Weights of a small transformer language model.
Architecture: LayerNorm before each block, learned positions, biases, tied embeddings.
Training: 559M tokens, 4265 steps.
Each number is 128 + 24 x the weight over its row's rms, rounded and kept within 0 to 255. Layers, rows and columns count from 0. Numbers have three digits each. The size before them is the row's rms in percent of the matrix's.

# layer 3 attention value, 960x640, rms 0.0217, rows 942-959, columns 0-127
076:139162139115107152138140131156122123097094099159142118147125109134136111109132095079119179127154108142153116081147122144172102104147144110149109118140146098147204129111109137137127102056185145110089122116085127130125126127127152093118140094139108061156154143099121165131114144110092099152132168098123145134144151121135145110143136126139131092121113177126142118179134117107091125113057
078:087169104149102110144137135104119130107131128106127130137101162112149159157114136151107123105103189119154155121109138122132158131118136173110134154155114178101102110193114130168124127104104141148115193135156160166131103109096136107143136100115153142106146145120157121148113099139147115112138137082128067100145118169127149114149145172108126134147093124106141126180114170143128105148120
073:136089162116122140132107084097115136078101143130135114097104167116145100129127152132141136077131094134105125187153113147181112096150183113177134149126142165148128145120113123124138089083185155123117139139139175139121116109132142109135124124150137138136133103136096126152136104134138150168143120108114145129076117152139172120076157144161140127154143134080116113115140140168083167106139
073:137099104125094100166099106166148104115135139114165131145135150119116081102133116103098163079129150140112115157126137121131159120117122098119126143159101128153135146111109115137113141138111158089200112115145116139141129140167139132106106163112145103145114115093119126111141180123136123161092108139163114138166130122141144100099137131129143114110147078111085114146142088110138150172128
073:100141146161108114086121138115138136122059127104120133124145139169145150127081160127162142108153130123128141155125150173159148087098126113127127108122102122139120154137110111117114143140126091172132135160128137165162181105118140140101112117129122146138081100179126119124080135110096110113099137118149085160125096128123131130125140131154148121104127160086112146190132135095118138132141
071:138062133159109086111138149124110109150158119116137119149168122128136157111117130092118104125138111135205123116143128120128099109128116124129112156099080121150157102174151139120098156135102112122175110114126107129150119090146150136076136169159142127143110125090127112123154126134109128160121159103133137112166110060085122136141113162130118151145109128123161117153157161123091141149142
075:118105129103132142196131120159118143116088169089115141150112119131110178105198133155099140113102159161124119139162144117107137160140145142146108116155182134111140103133109086111142116104131135149199104139127113150131129117164124120123140127083136092104064082160126132129153138191138138095165095120147130151139107085101145131114106102108156136150107125181125133172164160113116139144113
075:167134142115139098118120126139133136171150131153107097189137157160136130105082124136118154119146095129149130094144138154120121120104130091110133138092123103123174129150119110151153106135120143117122125083168143146120130107173142132120145117146146106155140130089155098173110142132095063145127124113140157143134162168154080142105127142119131136123087162113119125145136198154130063130131
073:118120088133127126168131131131141105141129096169142137160082107137134134147122128092119139117042137127102131127155114170142115148134140147099149143159133096152134136126152147116148145158136090124126094116107132135152160094102127127108175145136163154133175078112144079134117140154166119086156124092057141160163137150157091122077152139153170086095163135081113134136136162110159133124101
074:175127172106120139136169142133163133115112170134140161136147116096137130131167166127130131107140140130110100126141147111106110128123159136140095115142120092119094134159136126090136046147109059109137101162155129111157124121147094113160155123127143139157115146126129109107129137184099128142109109121142117134144152091120157166071096140130109093131113111159092147128138159110040092135112
070:110159119106117110145113066151142159157130155118098096111141145133139153152120097125101129167157138108125114126104111145110157140167135172126095112144132133169158134137132120107128107144158134112143092157094177129119082126115133099135133140123097112109193150124130109108152083120138128135155134135164102103163131143140144153164092112130138137125120151103155178140117124122144121136119
075:096136105102131147105147145128103130145127170170142165148133126123135113115113154156147089127098146108128132153111108164104148129115128175119108122108138123093138122106121127126079159099130144116145136068137148113089163101137149154121103147111099149190157106148109124132135070113139129130120172153147117096142066089174146124158151112157175126092162112115130151121163116136128143095140
077:122141130127107141112126151144095115126133092152081129174144142156105110058093135150135145097195114110146110079109130116121121139125098137094117120126105106132097110147139103129144135128076136132165142104131107130154127134137116115120127101123152147150134118101136131104150078116178097110130109078152118143113112109116161149146118135152110124133145174140183086115094162108117148120138
078:133100114120114111111155101127145138144145111095112141134152130136080119135139086115107148127140154118156172115101161129126081088127103074159151140087145153084136128158154148142140132123071132106148149099122127104117129079102161184098175153104095115152121116118122123100113091097127132144196178159107109115095125153123152125119134102130140137135157165174146104162129152105115142116153
074:129172152103096150088075163107090131137145101165114154127153084168140125127139113107151131126149140118147114122102113127109154147111132108144056124102107107125113150124148146132103092142162114135154101138104160065151140124158144139158113132128114135100101117136162109151128117146110125147131104127172099125127129133108074158142155098122116101114105100151132138046136138076158094094131
077:099136144138180104191125125163136127138107139115137094164163133157149094167096112145114122142123122144151132155111097129136142117093183115124130113131111134107119142096139125149080123143129135130113183118111126115152107135078148151160160163105122173135167143111151125117117161119108154152127125142107137156137108104145156120122126124149106120146115113114160106155181129108151110119126
077:098164138153101127125107096144120110165109179075161108129139125127143101129136128118116118138130092116171159091140126133137133087084109140150124133164090088143142121160108054117128161145123141141110135102174143083083115138137090166156115091124126168163104107097125111102142127160099120088112133152114125134113151128129123143156103125148125131145130134128118150143127117150128125144133
076:133163173128093136135145134142113111170103097119102155129132104148121144149118167121144132134140121138127137131150106176122126140135120135138107086157078155111113181112103090106108121103126115126121120151103158095134101138108119167109149160123139136119166116109125127111160097139144136142113138118145102096129187109128077108089109143154146145135130162093097094074084099094107152106104
# layer 3 attention output (transposed), 960x640, rms 0.0269, rows 942-959, columns 0-127
080:114112133129115124127157120148140096168123143122105123109080160137127112150141127135124104125079181126138149191149124110137136137123134156110109140137099169128088167148145131145138093156097091109146103158143145128100130142102143183125152152129167161122125122125129105099174115154134151122144088166138096118096137164121127125113145157158124149124147118127118129082111155169141128132155
082:157125154104114161098095151145111143122083154137160140109124086126118114103119096124085143166131071155099048154146085120116106165112123090145160072120149092128152115073137113106152130126100125100125124124150100112124129123151103099138115149094130122134140112129119156079147111126143156160108126165138156130106155093120078150107120049178108087116160115149118161081153110096147133124129
077:142145128155131134136121175147136133150139120114137159131134113130172137129124123153123113120084154145138142083144099112106112132101099104113143119155127112125133144136151120094126166159077109152119106145168099131162152153137139166176120155128087114111058139135156136123140115112132146087080095149112110109167135098119073111157136098119126123104139086143139149172139122142148090122124
080:092159143112144157095155131125113114153100126131125137125104072172145118160100149137116124160089147162147114100138090139132126126145100141123130102090137119131119099154123134160132156128159124164106124109128137106142126089086154133136125127131098166083142168166172106141083156093158135125182117132116154096131129121141106176133134161133111100126114161131158156135098153180137113117153
078:132085137087112153150113095123097099115185149149120114158110117095148110130164150096058137094088100148127149152155099137106100158129104128139116168125146155086151152117152172112167112096168164098120098115124132099096079125118097082135139158135142118124199171084135145139121120122148116125126098121150129088133130100140123132132118126115124112109118114177131117112130109137118151139132
076:146137134082117145131142147129122085165129124134134101152111127143142096159168146159132126093115140127078126099096146140147143151090141109110126083100135176118116152138098106117177102127119125108092114117111135139105123133125093125138128118113119116116159131120102173119150149128126144129140107104154138140113114175141125148138124121124143139138140120148099170134104135129110123132115
077:160125095134147135091129123126131132115178115181138102132166159101108085144073161107136157123141103146131135170098106093135143126159085156097141162100098139153140138101150148160127173111103135136094138098111135116113128131121147155124148123153099181118170166111129107102136117116109115185096166139105130105130130161152132109101077186167103114136146146076154157038091120109149101093107
080:106106128116104142161116142114105121086133147142149145112101103119134088109177124128136135155097183143098111147123140086151087131130090099147127102167119139165085122089108120137135130106135110113135098147129132086126119163097130143096104167119115161111144147161074175113135104155129173140129177108117121083088111114086150122132124097131107117137130119133112146135086104117104179167137
076:126093172119147139072118160148115130113153136116124115129135139121161113084158150134120139127162091113117129167094134125128099087166111115130104160114158177078100128118098119136074062092165159169140138117186131156117145131111144121144111153133090138128093136152106152117133105087106109165142113172153139125081117125106145164142133102151117165157097092155127140160107091166132121115183
076:059139079126107108144101117135131122140125079139090130152143139114127118117057123150086161162123110155161165126116097162160114122146112093121109107127108120112151099134163134148127197123133201166117138089127142115102146129109106153090118127178162110081161124154096112145146151069131142090133145110117113150121130164181109077193120126138119142124094131133128134104127145127200149095127
076:122125152167145158116146154103117115093134142154148144120135082111116128121112151139136117102101135102111145137163122109127134130144165093134134117077130140128135088098088136143138136102107120140082116110162107150104148144132047121121117129137147185148094123147138141149088137114074160136127168122116133124119152155127148078101155114146151095147139102132093086086130142104099142126096
078:153111163136114124135136111096164123126136100097119097145125101090105099156150110154126157131160123128142137125111135130179125138137150143112156144139125123146143127155124135107156110128123131137145155145119106112158126128101095107121105118150115128100119135129155122138152180191145125130160056077143099135128159130137096127110134159064122143151097140135135126089069122099106105153117
082:118119094134123128102140115117124105100101106098111126119121140062123117183147152120141102159106115111165113161107167147122132133156174095129080135158101105141120156086121163136171124133120122127109112109088143111114100096091125139115127149120150125132117140136161098102124205154076141151129163146127109141146149128149137093108133120110139128160122109146097191137148122135148122125104
079:125186123115160161129141161134106124126132129153154134124121126162204125141116133139121107116096149203128143115126083121168118111144155157126124100157087148153119129090126116133131139145175120102123167169119129134139137107106137111157114119115109139124149124118122116124159155150132117084110084111154113100144122111128101127147122130088146142117125124123152122110085086112119102134080
078:165053089133149092139188120142182147092145186121163117086125171133087129166116149154135091117101141154081144102136124154152094094147138162128143151123135172105180108119069095077154153145118160140077141105139088154109144145116121138126128145150161138154132130158097134139120155144132153157129147137104140096125113147104118124124130119128155153143147154135084146165130133128099161130126
081:114116128075117131098112097112114083151161125155160132095068121123102180111137100107144137142126119103109104106138127109127159152104106118120121127158199118112140083105110113103146142134131114125146116148165126155141171130154132113104109176169131144109151150147122110123128128128125105107118154137135120072124136159135129161134137110130136125150128126148103155114122110160141163127126
078:158095136125138139090124123125157145127130140195118159142095134156128168130122131126123107143145145168062114160094147091114131151149151139129137152136167156123109115091142176133139103133150113119129137128128106125145098125103156125102157146091126127089138155133136137139098123139159126159125116092168158110155131124113120093095147122096131148108086133091113124118137094103141153119134
079:091069094096089157125120090105148140117150123127124108148123164111103127082162121116133138124116100112137103111132117140131088161088145050108114133107131106143146097104121161151137138156115100112091167140095114174126138107100120100121084077092149126131102134148172138132084145105109103143146105098122183146131094108082132175153162115144124158116125116142132141170170179144157131154097
# layer 3 MLP up, 1280x640, rms 0.031, rows 0-7, columns 0-127
099:161102101154127118094153138147191127133152105165158106123160124089107160136141120155102106125116121150132118111139089139135140110136123149087141145103141147125137088157159141113153135156120088110126115156132124119144167123160147122134135122103121123071101099112147110087159125123128128113169141153095119144131127137121112133125154145118082138147115147157083117114117096129129122105119
095:111122161173075162131095165112139118144144157129157135117167108140116124171133136103127120119137140163120125136115114090150073161129128119158136133099160089124098117090145135122138101110138156129121115133080129117141108129118137081133079110119101157115128130189114117137105122145142160118118144113115144144128103116151070147142112108173064156139106157097127107116148099122157138169113
092:093153127131136147125163169119110097093145079130134171095113152181121122157089162072146086097100146131142117126116104115117124089099123086158097122140134123132136166118114130146154106129093162131097152179119121071086170144110137128136137102146132161111142129107142127108111172165113140096133121136162178128160145096128156143125110105114122101121128111120132125108119087165149137142161
137:176164113128129099123134086177132151145102114160109102152160106148166153146096138154107112114112114104114109169145154121165156147131088118106078169123137139130139149175115131105148119137140126152153088118094108159156103111126105160110103128116161093101174075141133146115146113106092098139120147160082091125134112126120145131108124150158142145125147135157170136131132152127141139102129
089:140117134109145170124151165109132155144125122125119142114105138147082156160150127129165113130114139083128145140136097105096148126142086130142132179120118118150127129117069135116080140170168136138156148162162165117141127142156130114097132149119128145142093143150120139091095108108164101154112111084120128141146130071090123091133149122139116127133111163073115137127123119095153136121086
098:104134127103132145130147074149125108129115078139147129103163120140124132149150116124133151111143110106122120096144125137147151129139134161137130142078086149162103119168151148096111116102134131147096109091145119134111151119134109123135168219126129087154090162138176130135155135128117090113116105171097148153120084152137090120136182129158106121115115100103165117097140133130143135162136
111:093130109111127161162146133154145115136154172142125149109158078115160127116159138126129113129112120120108132091132128140155133141124153130117141141162085191139137114133161118145147162144169120132125130149110118126106163085125137165095081099138135142117103144125087122134103117110099120103133132136072107117098136148115103147154131130116117148122181123141105069129140127093166119111132
088:144071103133153124109149111134117124145110155123144118116118131133111148121114123097152119127122131133121169178169101158144160131073121130082067121116125143125114164175136114164157107147153133102156153133147146136119125129113147140152135145161099148143135113125141150114128122101141146120113172130162125126184153113092113143150102148149127104075130075100136161128090142121108113118116
# layer 3 MLP down (transposed), 1280x640, rms 0.031, rows 0-6, columns 0-127
102:080101170118146113094150119115101113166140062120132116105153153078133142130110116115154133096099117147126113133133151061150169105117154121172118139144087117115134108102117169123149071172129103134133113127161114120102110181132119155108152156101132121122099100112109129120083147152106126166135130111139145157164123088093167179109096118163149199160121123111125127111157158166131109102133
097:122127116135169110168118149128103140117142156149149132128158103141115102106130111187151129103120145159103141114143081149155107105155147139161085082131117188119161125113166131141133128087110153131120111132136136143150099152136170106108109116088146145137119149104126158128117143091133138146138101123176123147157112074130094129172121117158119097114137125083148113086115124101138117131139
094:123091124147082137098115103092149129125126143096116129117153135137111138170115145131142133134125133132139169128119109089184108136098119191122099109117146138106135141132128108108123087117168127105121109109138119124104125086101102096066131141110099101136100132143108160100133135160146151086132126164087129039148082103118138133152152133181126128090122085102155121149076127108108198135164
124:148178143125102122126164139130137095122168111127123138126134120104087128095103143120120131121104102121121112125149117104108119108140149108114097126122135137121124141115120110115078146119087078164109139123112106150111102156083115110160118132131099120131134072131091140123118165110113116126161127123136136127133158115097146143122097160201121099162155138105160114111119104094114141136090
095:133184135110162125157092091092145133098118157158134156094103135116102092122125092115129134142128131175160115137156126114083095141119116145095153158119119084105142093133134142098101172134123114139100178125104137086120142138140148117096129126125154124161121111165132130144127111126145122106130146152133100109116127207177117119119128105092085156120149132122120096125131143154133116134099
100:170100124130151113176118099082160131071111121135149129139128114124167115169118147152136146135143103130123194136120099110109110095092125126115140149127142115168123084139160133123111155124103140138153129109116104171138117112155141152096132119087126081182143128132151162123109161119073139099108179139115148158091151140149129121099108138108116143129125190146154128135109096144114134144149
111:147129144131130132140099205129127101126099104104130181131139143125095123113140107098167148106159105112142131130168085101178092140109131102143124100094142099105116126154140119131118159125116151119162137154113124145158135152138085128147083088106120139119134143106105160116131157138120132130105074108147097131138143114143162127112154110125141137117113158131102153123127128172064155119126